From a checkpoint of a small transformer trained on Wikipedia.
Size: 13 layers, width 576, 14 heads of 64, MLP 2304 tanh GELU, 98.3M parameters.
Architecture: RMSNorm before each block, capped logits.
Training: 949M tokens, 7240 steps.
Each number is 128 + 32 x the weight over its row's rms, rounded and kept within 0 to 255. Layers, rows and columns count from 0. The size above them is the row's rms in percent of the matrix's.

# layer 4 MLP up, 2304x576, rms 0.096, rows 491-512, columns 72-143
size [112 126 106 101 103 118  72 100 103 114 113 103 107  97  95 113 101 105 107  97 104  73]
[[168 166 154 104 104 146 114 146 130 120 152  78 114  91  82  27 140 119  79  79 138 125  91  93 103 140  87 117 129  99 147 113 105  67 185 142 141 111 102 117 131 136 115 132  82  54 103 143 138 117 140 160 152 168 140 111 143 128 101 181 164 164 135 134 148  82  70 171 142 168 122 140]
 [118 111 125 138 163 157 156 164  98 119  91  50  96 110 123 137 139  77 123 150  75  93  98 136 123 167 109 202  95 178 134 126  82 101 103 127 152 134 167 162  84  81 142  73 146  77  92 114  90  88  58 174 124 116 129 107  71 218  96 127  79 123 102 155 136 105 111 166 116 154 174 120]
 [ 84 181 125 117 132 162 115 158 109 133 125 104 133 119 166 179 130 147 121 170 140 155 172 111 166 117 162 121 158 154 127 232 136  91 165 106 153 174 148 123 148 159 122 147  85  88 143 124 127 118 104 121 170 214 187 130 121 109 141  48 108 100 119 116  83 158 118 105 180 123 119  87]
 [ 90  95 100 140  80 150 176 106  99 150 115 111  84 104 125 159 144 129 109 142 175 102 131 151 119 162 126 104  86 160 154 111 148  93  96 123  97 177 144 138 144 125  82 127 204  94  78  96 181 101  70 194  81 108 108 114  87  88 116  58  99 160 100 119  93 126 168 174 150 149 138 174]
 [111 174 133 164 116  78 123 108 163 124 129  68 114 128 179 108 166 106 170 146  89 109 167 116 125 140 128 143 153 107 140 109 192 101 140 115 126 147 119 122 143 104 128 182 137 168 149 105 132 185 182  97 118 113  99  65 113 138 126  64 140 144 143 200 143 111 216 119 156 119 190  72]
 [118 156  79 129 159 126 156  86 141  92 152 117 103 156  55 159 123 152 157 127  88  81 135 173 113 111 149 139 131  81 116 167  97 169 164 152 127 134 144 103  82 128 255 114  87  83 147 108 170 163 174 132 155  78 138 114 105 155 139 134 145 111 152 188  89 142 165 158 107 111 178 123]
 [118  89 139 126  56 117  97 120 120 118  69 135  94 161 104 112 144 133 118 107 142 141  82 129  93 137 132 156 133 104 171 110 117 123 142 152  99 102 127 168 108 132 104 133 154 131 134 143 121  48 120 175 162 151 170 111  65 129 111 135  99 148 156 135 157 158 119 160 127  47 103 129]
 [136 130 116  90 189 142 125  79  86 117 163 164 134 204 175 136 134 122 181 129 115 172 170 120 111 132  90 195 175  51  60 141 153  99  91 156 162 169 153 163 103 131 121 118 127  93 121 125 113 151 128 141 181 117 151 143 116 149 196 161  43 145 177  68 120 104 148 152 132 175 108 181]
 [127 168  62 189  81 135 117 118 136 106 135 154 146 141 120 163 171  97  68  99 188 171 130 138  99 150 127  89 113  89 102 162  94 143 141 126 122 102  88 117  87 123 125 130 116 149 137 134 136  95 110 126 120 222 176 117 154 158 155 149 145 167  58 109 150 142 113 103 102 190 120 142]
 [ 92 102 114 119 135 119 194  87 150  66  83 146 133 176 119 169 103 109 151 144 157 137 205 135 118 107 112 176 126 148 137 157 146 101 138 115 105 151 121 157 109 166  82  92  99 174  92  97 111 175 124 190 116 136  83 143 161 142 177  94 109 158 137 154 127 210  69 152 165 144 148  97]
 [ 74 131 161 160 126 146  85 116 145 160  77 119 176 119 113 146  76 112 136 112 122 105  82  66 153 191 142 146 130 107 104  84  87 130  98  50 115 104 218 174 150 153  76 142 156 134  83 134 137 129  85 144 134 153 142 143  58 140 106 153 188 149 134 157  86 121 151 128 122  95 129  80]
 [ 67 103 159 143  97 164 164 134 131 101 149 200 129 111 161 138 102  90 162 159 123 152 120 234 127 112 155 132 149 196 148 186  74 154 132 104  39 123 156 131 178 116 144  60  98 117 167 133 100 170 121 161 132 144 110 126 131 134 144 156  60 176 100 175 118 146 153 111 102 165 140 101]
 [ 74 168 109 102 153 181 101  78 216  93 108 116 146 159  93 100  75  96 121 136 118 133 127 173 176 151 122 111 113 125 133 115 123 160 171 116 169 141 131 169 115 112 206  52  97  92 106 106  74 119  85 131 147 147  49 110 164 140 152  79  43  94  97 133 118 117 107 151 146 109 117 127]
 [134 108 216 159 167 157  84 182 127 113 135 111 149 134 105  73 118 100 123 149 156 101  32 100 109  96 129 111 151 161 116 119 108  59 133 139 184 143 194 202 117 121 117 130  92 119  82 220 198 110  95 121 171 142  52 129 159 124 144  79 136 137  99  95 130 148 166 160 146 126 133 160]
 [126 184 124 118 128 187 174 167  85 131  53 112 102 147 148 159 128 128  88 153 177 128 132 144 153 128 106  53 173 103  91 121  84 122  87 113 145 146 170 152 105 131 167 111 102 160 156 154 130  92 134 136 174 136 105 125  96  84 102 121 124  90 132 132 180 128 176 149 103 105 112  95]
 [121 158 134  71 152 151 159 106 125 130 135  93 163 105 134 134 121 126 107 132 110  94 108 143  72   7 183 112 138 176 127 119 152 153 111 115 114 122 115 122 117 113 135 106 142 142 116 143 151 125 101 127 125 151 124  97 117 114 118 145  89 115 139 111  65 161 174  91 119 106  98  94]
 [ 81 156 150  97 123 137 148  49 112  91 156 137 115 116  98  97 115 118 131 137 157 158  55 108 111 113  99  53 179  83 136 168  98  85 118  79 118 143 153 139 134 203  99 136 148 132 147 140 189  94  71  97 134 138 115  93 113 128 106 149 118 104  61 136 128 105 129 124 115 166 118  72]
 [167 111 139 168 109  89 104  57  99 153 143  85 141 149 135 135 103 118  88 133 149 125 130 117 107 106  48 164  90  99 118 174 160  77  96 132  88 126 147 155  71 146 171  81 134 132  89  61 134 121 130 115 144 174  79  85 130 139 174 146 182  84 112 166 147 144 112 161 112 124 160 111]
 [102 108 126 121 157 157 128 157 118 111 183 185 168 181 124 155 118 144 112 130 136 121 114 149 114  80 167 149 185 125 165 148 146 147 163 120 143 139 120 121 179 188 159 120 128 124 181 124 128  64  86 123 140 172 184 168 157  87 108  99 169 131 121  80 116 128 189 125 122 116 144 152]
 [137 111 145 176 144 155 190  90 155 157 111 133 191 161 147 114 130 139 140 180 182 128 139 124 168 175 113  97 143 184  73 139 135 116 137 142 160 111 199 118 173 103 127  87 167 160 177 136 163 190 105 149 148 113 208 131 158 114 115 150  88 116  88 153 107 147 131 152 124 152 161 105]
 [119 113 170 137 145 158 112 171 147 158 125 158 113 158  95  80  78 173 115 140  81  68 113 158  92 103  76 148 117  84 106 125 187 117 119 127  89 155 152 134 100 120 119 135 121 119 160 108 105  67 137 114 122 117 128 129 112 105 134 202  86 190 111 141 105 187 147 125 120 121 127  72]
 [146 121 117 120  83 115 122 126 113 191 171 132 105  88 157 136 138 160 127 119  71 138 161 103 143 153 109 165 126 146 118  73 156 184 106 158 187 151 133 178 153 171 147 126 101 143 129 122  95 200 133 106 152 125 115  83 117 139 132 138  94 108 131 103 119 166 139 112  98 164 191 147]]
# layer 4 MLP down (transposed), 2304x576, rms 0.0711, rows 491-512, columns 72-143
size [116 133 112 106  97 124  66 103 108 112  58  84 116  98  89 112 105 109 112  96 108  66]
[[113 111 156 100 170 185  97 170  81 108 136 117 162 134 101 142 139 194 127 190 143 101 177 107 174 166 140 121 143 138  95 126 164 140 115 120 138 127 167 140 112 128 125  91 110 117 103 152  93 173 150 180 170 123  89 174  92 116 161  96 217 118  79 143 129 119  94 172 164 150 132 125]
 [ 75  61 162 147 155  67 123  81 120 152 162 126 145 160  99 137 123 131 105 142 101 131 129 116 140 138 119 125 157 176  82 122 136 185 111 119 162  91 196 131 152 120 154 115 164 127 148 159 133 114 115 114 151  74 104 140  98 148 111 123 153  83 178  91  97 153 145 166  72 149 113 123]
 [ 82 110 145 146 147 124 138 138 114  88 149 142 128  83 159 149 102 120 151 106 132 104 133 110 128  38 164 139  87 105 147  91  97 133 121  86 110  66 150 162 101 124 101  41 164 122 109  80 167 145 160 171 147 109 108 121 127 140  89 137 149 118 101 118 145 152 125 122 110  95 140 119]
 [163 158  96 184 192 136 163  66 148 113 168 171 170 143 181 112 148 172 124 123 128 126 171 177 138  82 155 182 107 123  97 112 139 137  89 119  88  78  82 143 154 133 111 150 104 185 159 183 125 150 163 122 148  75 115  94 170 127 132 117 110 146 217 165 191 133  99  69  73 123 113  78]
 [129 101  97  90 144 113 144 170 112  88 212 169  94 137 123 181 131 118  89 106 162 140 146  98  77 164 118 118  93  85 166 116  86 107 140 106 164 161 108  99 186  77 121 114 121 185 133 143 148 103 135  52  69 146  56 149 146 136 151 163 120 147 132 122 159 114 128 110  92 188 102 120]
 [100 118 162 213 103 109 138 160 154 120 141 130 192 104 126 173 131 103 163  98 134 111 124  33 182  60  60 166 201 176 149 130 123 168  95 142 123  75  82 140 121 123  64 138  92 123 133 158 120 153 139 102  75 165  99 103 148 140 142 106 106 134 139 114 128 127  79 152 200 175 132 159]
 [166 109  69 159 155 151 177 150  94 122 165 124 144  53  84 141 120  69 105 202 119 114  72 131 163 135 155 168 150 165 113 192 163 105 154 108  91 146 151 143 160 114 110 114 145  76 113  56  94 174 155 139  87 124 104 104 168 147 133 111 111 145 158  99 129 111 171 155 173 181  97 116]
 [115 173  81 229  82  81 164 153 137 183 147  56 175 109 153  85  81 120  96 136 164  71 175 134  91  95 130 169 192 150 150  92 150 224  82 150 108 127  98 128 182 105 188  90  77 134 148 129 139 123  79 107 125 137  78 159  85 127 118 113 105 173  78 236  84 157 129 118 144 162 122 146]
 [167  68 152  99 129 101 165 112 125 107 134 167 100 136 131 103  85 128 117 121 110 120  90 130 101  97 133 153 109  87 113  71 145 110  99 215  78 136 110 121 107 147 152 107 136 112 185 102 131 166 111 185 156  93 127 139 151 165 112  81 120 123 131 122 173 135  99 120 113 154 132  92]
 [118 118 105 141  69 152 135 173 116 168 169 134 125 110 118 144 129 116 108 175 112 126 111 127 136  67 106 194 106 142 120 155 139 126 129 114 114 156 133 129  57 155 125 105 107 109 153 142 146 176  80 121 103 115 120  61 143  92 103 119 131 117  94 100 113 107 132 100 124 149 131 154]
 [160 159 106 143 115 105 147 117 122  55  96 141 127 121 145 110 131 106 180 126 137 131 169 193 124 143  51 135 105 156 117 129 132 144 127 112 130 107  48  93  59 141  57 149 110 112 118 106  51 114 197 110 170  88 145 201 149 119 114 157  96 158 164  83 146 159 173 205 173  72 133 145]
 [167 108 148 109 112  78 128 105 130  92 138  64 102 127 182 147 117 146  97 153  89 170 154  23  94 138 154 153  43 106 138  50 141 123  92 165 168 184 124  87  80 145 128 168 150 156 121 121 162 107 150  78 124  95 111  89 101  99 124 119 198 113 107 119 102 123 112 134 143 134  94 149]
 [114 100 123 142  97 150 133  95  62 103 105 139 111 172 153  89 133 139 140 104 192 136 146 105 119 168 206 142 145 138  74 136 163 106  92 142 144 121 153  74 186 130 109 182 121 144 167 156 131 179 108 125 124 100 134  94 107 121 121 190  71  84  96  93  72 169 176 107 160 148 161 120]
 [ 90 143  72 134  94 100 121 129 112 137 174 115 138 134  86 180 193 162 127 123 104  98 192 138 118 153 106 199  81  95 112 123 132 133 152 166  86 160 125  94 129 134 106 132 156 146 136 122  77 120 109 129  69 136 205 124 104 103  66 149 149 161 158 149 148 143 103 135 118 101 149 121]
 [ 88  98 144  97 143 133 116  63 178 153 142 159 111  72  85  77 124 126 111 109 123 171 156 184 131  98 117 120 126 142 171 109  92 109 162 122 146  95  91 138 153 129  96 100 154 126 143 116  83 198  62  76 134 128  95  74 187 152 168 129 142 191  99 130 114 121  92 110 137 112 125 131]
 [ 97  90 166 145 109  93 118 203 138 168 178 150 112 102 118  90 119 113 110 142 119 117 163  85 109 145 157 153 118  68 128 128 100 134 129 124 139 143 127 121 155 146 117 121 134 102 120 117 137  59 146 174 149 144 144 140 158 161  99 110 168 113 124 176 105 105 111 132 135 139 130 183]
 [140 128 121 182 124 109  96 133 156 150 105  77 142 135 102 159 133  76  87 124 105 122 165 151 148 160 180 214  92 138  72  56 116 133  98 146  88  94 172 156  92 115 114  82 140 147 129 114 116 133 165 149 157 135 120 179 122 113 139 148 131 100 188 154 160 135 146 133  74 149 165 154]
 [155 163 142  63 134  95  75 188 130 111 114 197 138 109 115 102 117 121 106 141 149 161  96 112 113  98 118 135 105 105 119 131 112 170 120 104 151  52  97 195 130 119 128 135 138  93 130 144 188  88 115 115 129  89 188 150 148 102 114 154 121 155 106 141 152  98 159 133 133 114 124 114]
 [141  86 112 148 128 179 132  79 131 113 155 140  78 153 111 150 143  55  98 124 182 131 150  73  64 135 105 128 136  69 159 165 159 111 108 117 204 136 103 154 143 119  77  73  72 168  93 173 106 133 152  73 166 134 118 151 125  93 126 111 162 124  97 209 149 143 130 148 119  89 154  85]
 [113 144 132  96  73  54  76 148  77 146 166 182  54  35 116 113 132  83 131 125  87 102  90  96 156 171 162 123 108  62 189 169 115 122 140 141  83  93 100 126 115 159  76 145 154  75 113 143 151 126 151  89 104 143  75 139 128 125 149  78 204 137  72 139 120 176 123 135 111 175 125 134]
 [ 51 114 131 204  88 154 137 124 163 101 184  98 148 113 148 198 121 107 104 165  58 133 111 128 153 152  86 117 139 129 164 139 188 127 165  89 116 116 132 165 117 184 168 136 141  97 117 143 137 174  86 108 118 103 114 134 182 153 156 122  80 147 120 147 164 126 153  95 142 113 100  88]
 [129 130  67 138 194 197 160 156 129 129  95  95 170 101 140 150 130 103 119 220 130 115  79 141  99  83  65  76 156 126  94 148 130 170 135 146  50  91 123 144 168 126  88 147 177 163 133 101  89  67  77 140 130 178 123 121  86  83 116 107  96 142 129 142 154 111 153 153 198 133 107 166]]